From a checkpoint of a small transformer trained on Wikipedia.
Size: width 128, MLP 768 squared ReLU.
Architecture: rotary positions, normalized queries and keys, some layers without attention, local attention windows, shifted keys, exclusive self-attention, normalized values.
Training: a variant of Adam for these matrices, 5718 steps.
Each number is 128 + 24 x the weight over its row's rms, rounded and kept within 0 to 255. Layers, rows and columns count from 0. The size above them is the row's rms in percent of the matrix's.

# layer 8 MLP up, 768x128, rms 0.0814, rows 664-712, columns 64-127
size [105  11  13 127  97 101 100 120  95 108 106 114  91 100  11  97  61  93 122 101 101  80  94 113 117 110 108 118  78 116  91  73 109 109 118 111 113  99  97  91 124 113 108 116 104 105 104 103 114]
[[157 142  83 121 105 102 149 105 134 144 142 133 120 114  83 115  82  96 147 129 145 158 131 127 168 140  89 141 111 148 157 143  90 154 151 126 128 128 111 109 154 119 144 174 116 144 133 128  77 103 124 139 130 122 109 139 121  85 171  99 135  70 109 143]
 [132  97 113 166 103  82 149 146 109 141 162 119 124 100 106 112 132 140 141 112 145 136 124 156 115  89  88 114 128 122 164 125 113 174 117 136 106 128 124  86 144 102 155 133 175 137 151 103 126 110 139  74 148  76 146 121 115  91 118 135 156  94  92 153]
 [135  98 113 142 126  94 115 143 111 155 145 146 108 127 106 125 169 130 142 155 120 146 130 145 151  93 143 106  87 127 155 144  81 161  95 160 128 139 141 106 148 137 126 121 134 130 178 114 103 100 136 106 152  77 120 140 131 103 102  92 164 136 108 154]
 [130 147 134 152 124 125 125 141 104 177 124 143  98 135 130 132 137 100 166 167 142 139 147  94 103 124  98 147 122 158 116 136 107 139 132 111 114 135 133 119 177 116  91 128 129 140 148 143  91 129 125  96 198 102 116 111 140  92 126 143 118 133  96 131]
 [132 126 134 116 103 104  83 118 108 111 111  98  98 169 116 123 142 106 147 132 140 157 130 129 103 128 133 141 116 131 139 148  61 132 137 103 135 125 127 149 163 154 103 179 117 111 111 123 136 139 123  56 134  98 158 113 136  76 128 116 133  94 112 116]
 [111  97 145 132 101  73 128 136 134 148 134  90 143  93 117  93 169 108 115 176 117 101 104 137 107 104 114 115 132 113 164 109 133 130 144 114 180 141 113 121 164 148 104 170 136 117 128 125 118 122 105 115 114 121 148 132 170 162 117 131 142 125 112 125]
 [123 171 162 174 144 131  88 119 166 139 107 140 172 109 115 114 171 115 123 144 158 111 130 110  85 108  96 114 150 132 154 131 124 135 121 175  83 109 162 115 113 122 138 165 175 162 130 105 134 116 142 153 130 125 124 132 134 119 152  98 149 122 136 128]
 [139 154 119 141 113 125 117 166 137 124 117 101 121 143 120  90 107  85 115 119 140 131 163  99 155 117 116 147  84  93 152 110 135 136 124 148 137 171 183 102 125 154 159 120 124 143 130 159 130 132 128  96 121 113 119 115 158 116 115 102 137 137 137 171]
 [117 117 146 125 139 135 112 154 138  92 123 140 168 116 121 160 149 115 140 143 125 111 139 121 100 127 180 112 140 102 132 137 100 121 117 114 146 118 136 140 113 105  94 102  96 107 144 159 117 141 143  82 131 102 137 114 110 160 153  38 166 127 124 176]
 [128  90 159 104 117  92 129 148 155 117 141 112 148 138  77 162 178 146 126 140 110 111 103 127 144 143 145  83 124 119 127 147 126 131  92 197  89 190 132 155 133 125 126 104 160 114 136  60 131 117 140  77 139 112 122 108  93  83 162 135 165 146 140 168]
 [113 138 112 141 128 107 146 127 138 181 109 137 102 164  85 177  79 147  92 124 151 160 150 142 124  82 114 138 144 128 140 130  57 124 137 168 163 116 105 150 154 114 162 140 139 108 128 122 153 143  99  75 128 115  98 113 104 134 116 121 138 160 126 146]
 [ 79  99 111 161 149  99  67 164 112 163 137 146 149 137  88 155 116 100 150 154 122 120 135 101  91 145 168 143  96 151 140 157 136 143  89 121  83 127 155 116 135 122 136 137 105 173 131 144 153 100 106  99 126 122  98  80  84 111  81  86 171 138 116 145]
 [ 95 141 129 141 140  99  98 176  96 110 150 142  99 135 132 153 127 140 100 158 136 115 150 104 100 139 113 159 113 143 118 109 133 176 160 114 129  84 143  99 133  65 124 143 115 151 182 208 112 119 187 133 109 128 149 135 128 122 140 102 135  90 139 182]
 [124 111  99 146  86 104 149 115 111 112  85 161 116 132 141 169  89 164 118  96 110 147 127 116 146  82 127 114  88 142 108 136 116 124 148 113  80 126 133 102 156  99 179 122 128 101 154 118 129 125 120 126 142 122  81 120 148 100  80 161 153 155 115 109]
 [162 112 126 137 148 110 120 169 135 142 104 130 142 100 100 130 146 137 139 161 127 114 110 116 131 100 127 132 121 106 149 135 101 144 121 147 137 142 129  99 158 107 138 114 162 173 138 139 118 101 139  98 153 117 132 121 147 115 133 149 166 117 107 119]
 [140  67 129 115  93 114 144 118 108 136  82 112 147 102 125 127 174 114  91 138 163 127 129 151 121  91 142 118 145  96  94 116  98 117 133 138  76 178 110 131 125 115 143 128 186 135 126 119 156 140 138  93 137 133 124 143 130 134 127 117 132 135 150 171]
 [154 141 158 120 140  95  96  98 148 160 146 143 144  73 115  89 117 157 146 140 124 122 158 117 124 105 144 158  90 135 162 134 133 120 111 141 151 157 137 128 135 153 111 164 131 128 127 140  97  84 162 119 102  96  86 168 173 106 117 126 159 120 106 130]
 [105 126 120 124 128 125  80 130 114 102 138 151 104  91  88 130 173 177 139 130 129 160 143 129 133 143 159 153 139 147 134 119 116 134 123 149  80 144 163 148 154 145 147 125 126 112 146 130 105 109 108 120 149  59 142 108 125 139  79 146 138  90 132 176]
 [119 116 116 144 170 108 102 176 126 139 136  93 111  72  75 131  90 120 129 133 161 157 136 150 174 145  92 123 117 109 129  95 122 170  98 144 106  88 111  95 119  96  83 169 146 137 143 143 123 115 143 156 123 112 149 161 144 102 146 135 111 125  95 161]
 [162 116 115 127 159  83 137 121 123 160 116  96 142 122  89 130 122 140 146 148 132 132 154  91 122 126 115 119 133 146 134 136 140 135 142 127  88 137 152 137 137 153 109  90 133  85 117 137 140 113 156 126 111 105 111 134 138 145 175 109 159 124 131 139]
 [153 121 100 117 142 156 102 101 132 130 133  90 108 150 132 132 112 167 162 138  98  92 127 121 111 147 112 110 112 170 163 154 140 147 127 120 115 129 151 132 115 113 136 178 176 105 111 104 130 121  91  99 131 125 142 103 113 149 120 106 153 128 135 200]
 [101  60 152 132  82  86 120 119 126 156  88 111 121 139 148  97  97 128 101 154 121 129  91 111 112 141 111 124 134 115 162 170 125 135 123 131 108 172 123 109 164 153  91 117 167 113 118 112 127 115 148 108 151 108 150 133 128 111 147 123 144 136 140 179]
 [111 127 105 177 103  72  96 123 138 122 135 127 119 140 153 133 151  93 141 104 140 133 119 113 117  95 151  94 162 140 132 145 117 100 163 159  92 117 120 135 132 120 130 112 141 124 134 140 167 121 131  98 197 124 155 127 157  71 143 143 123  99  82 171]
 [107 109 109 177 159  95 140 136 150 133 147 127 126 104 124 102 126 114 123 133  97 156  93 122 127  92  90 119 112 122 159 144 145 129  76 139  95 117 124 140 151 132 145 130 176 134 114 104 127 115 177 133 123 105 161 138 148  84 170 151 147  92 114 125]
 [131 102 133 113 131  85 152 149 105 129 120  99 129 127 119  86 116  87 100 140 128 112 144 105 156 149 127 102 147 129 128 143 127 146  89 164 127 160 177 151 107 155 135  99 134 126 144 160 107 112 131 107 149 112 171 124  81 124 165 116 175 126  90 124]
 [130 137 128 132 116 143 143 134 120 121 155 102 119 138 105 101 155 132 119 127 102 127 116 121 134 129 144  99 123 125 113 134 138 202 132 116 149 164 154 129 121  96 162 142 139 199 148 172 101 133 118 109 127 123 136  90 151 106 118 103 122 138 115 124]
 [129 150 134 142 145  69 105 114 147 135 163 126 160 119 106 179 128 113 134 133 153 133 123 115 108 126  86  85  81 119 121  74 115 172  78 166  89 117 129 131 136 106 116 150 141 111 112 117 168 129 134 131 131 124 122  70 195 136 111 136 146 168 154 192]
 [136 154 107 116 127  85 132 120 146 116 128  75 102 123 112 139 137 124 113 119  95 127 113 113  95 156  89 125 106 145 139 150 139 142 112 201 109 148 154 101 131  71 110 118 126 123 107 128 106 148 157 107 171 112 143 107 118  87 116  87 143 142 149 138]
 [169 111 148 135 115 123 108 117 135 139 152 120 121  84 140 157 109 107 185 137 126 134 103 118  92 116 144 118 147 116 135 125 124 133 130 105 172 147 145 149 159  98 145 153 149 113 132 162  93 108 126 143 166  95 165  86 106 118 162 148 166 109 111 158]
 [122 137 149 170 107  92  93 167 112 168 103 115 134 124 107 100 118 129 142 124  87 124 134 125 125 126  72 130 147 143 134 118 121 144  80 170 108 103 100  94 126  79 139 135 169  98 128 109 118 137 140 109 116 132 190 117 131 133 126 101 137 119 114 135]
 [106 115 130 140 135  93 114 133 143 227 138 151 141 138 141 114 142 160 125 147 126 124 138 122  88 120 117 100 126  73 115 119 123 159  82 138  75  99 112 167 161 144 129 126 134 165 111 115 139 138 193 128 133 120  96 147 126 156 151 118 135 115 185 116]
 [141 147 150 183 105 113 102 142 121 179 151 116 128 140 134 147 157 129 183 130 123  76 157  90 153 145 143 161 123 146 126 113  69 177 151 115 149 141 113 125 163 124 101 182 111 160 159 138 115  81 116 118 163 120 126 145 128 143  96 103 141 106 137 138]
 [139 152 134 154 133 137 114 150 151 162 156 126 160  98 130 114 127 120 132 144 138 130 163  89 132 108  87 125 132 115 113 123 135 131  98 147 133 113 184 152 127 110 154 108 150 124 173 104 112  76 140 137 118 141 162  71 158  96 107 138 198 160 103 114]
 [140 127 145 158 134 130 104 153 114 125 125 105 169 123 126 139 150 114 110 149 157 118 109 134 136 101 108 117  82 133 126 165 144 192 128 133 157 107 116 152 172 114  79 145 134 104  81 111 115 128 152  84 165 127 117 139  90 157 111 119 182 146  85 145]
 [169  95 109 110 137 129 112 139 126 107 147 142 112 108 152 103 115 116 109 139  94 101 115 154 153 120 125 159 124 158 171 171 104 164 139 147 144 183 182 126 113  91 119 113 139  84 186 132 116 152 115 100 121 102 148 104 109 121 113 143 131 126 115 143]
 [108 126 122 103 158 111 126 126 148 121 150 138  91 121 138 121 122 102 123 120  97 113 119  94 103  81 148 129 140 113 138 104  69 136 103 147  95 169 135 130 134 111 175 136 147 153 126 132 131 126 144 106 143 113 146 100 101 126 152  92 178 128 112 174]
 [168 110 135 127 125 118 156 153 143 144 126 133 159 112 107 167 152 155 116 176 106 111 149 126 110 109 144 101 145 100 128 109 152 146 140 104 107 133 136  78 148  92 108 125 131 142 140 150 154 130  83 127 132 115 106 111 107  84 142 150 146 139 139 159]
 [145 175 120 145 152 140 127 133 193 133 117 121 102 102  91 138 117 143 192 125 140 132 136 127 110  97 115 114 103  94 118 136  94 122  74 102 122  99 126 130 179 160 138 157 125 129 146 162 160  98 109 123 117  67 154 130 117 101 117  99 174 114 135 146]
 [ 98 122 157 153 132 116  96 131 142 170  97 142 151 128 121 165 153 132 137 167  81  99  91 149 119 117 124 166 100 181 114  79 145 187 112 120 108 131 118 140 132 124 101 100 181 116 138 129 158 159 144 122 132 122 126 143  98 100 156 129 201 151 120 177]
 [155 114 153  98 153 120 136 132 139 134 141 152  96 122 114 143 161 136 162 143  94  68 119  86  89 127 144 125 129 134 135 115 115 171 110 118 145 151 151 142 156  77 146 165 106 126 145 126 120  65 107 148 123 121 135 153 128 130 111  89 124 155 110 114]
 [155 119 129 105 127 128 146 139 139 129 115  98 114 105 155 168 181 158 113 112 145 127 105 109 124 146 165  97 100  87 161 109 105 188 154 131 122  84 149  95 135 131 102 145 125 164 147 100 129 162 118 138 147 102 102 144 175 101 132 140 138 126 128 166]
 [152 139 124 108 138  98 122 130 162 119 131 104 118  84 122  92 122 113  85 163 100 112 175 145 132 157 117 122 107 151  98 162 108 134 134 154 131 129 157 118 119 122 113 109 202 139 164 181 148 111 121 135 114 114 118 105 107 150 168 147 166 136 102 194]
 [145 116 114 148 106 147 133 158 154 128 157  93 144 101 103 130 125 146 122 115  89 152 128 119 163 116 105 124 170 107 127 119 104 144 118 156 149 123 175 127 160  71 178 148 104  97 143 125 145 133 125 113  98 131 134 136  82 148 162 160 158 124 129 133]
 [133 111 150 165 140 147 117 135 143 199  94 170 141 141 116 107 154 151 119 155 160  98  96 158 132 105 145 104 164 175 111 110 144 144 124 140 120 104 113 151 117 141 131  84 140 121 140 113 137 105 161 127 142 113 130 122 122 132 145 167 159 147 135 160]
 [183 132 153 141 129 123 126 125 191 134 132 187 102 148  88 113 144 114 164 208 123 132 148 134 109 101 146 108 125 101 124 146  88 127 156 151  93 114 108 100  96 157 138 114 132 104 139 162  96 128 126  87 129 128 102 126 163 108 171 128 135 148 134 114]
 [114  99 162 119 140 137 112 138 154 138 107 127 129 133 104 129 119 133 161 190 172 134 109 161 128  94 128 116  89  80 155 178 134 133 114 140 147 109 134 118 138 112 147 138 134 127 111  97 149 134 151 138 124  87 103 111 132 120 134 121 127 156 132  95]
 [104 129 103 139 115  95 159 128 121 137 148 154 130 129  91  74 127 104 119 127 117 102 131 116  95 138  98 141 137 114 146 131 130 136 116  94  92 103 149  73 114 147 134 169 156 116 138 149  55 139 140 113  93 110 128 140 127 117 157  94 112 137 106 106]
 [122 107 130 169 125  75 158 177 131 155 151 145 150 127  87 101 114 132 140 145 121 143 111 121 111 116 149 115 123 101 167  90 111 155 132 155 105 118 131 164 122 112 107 130 144  98 184 114 135 108 114 148 145 123 128 146 154 108 119 125 171  79 128 158]
 [124 179 201 140 134 136 143 167 161 137 138 150 145 140 140 173 112 111 118 144 122 132 121 165 116 149 138  80 143 159 139 132 137 134 132 135 127 124 145 132 162 106 113 152 126 129 164 133 160 140 134 112 110 124 125  94 168 140 108 120 160 154 125 133]]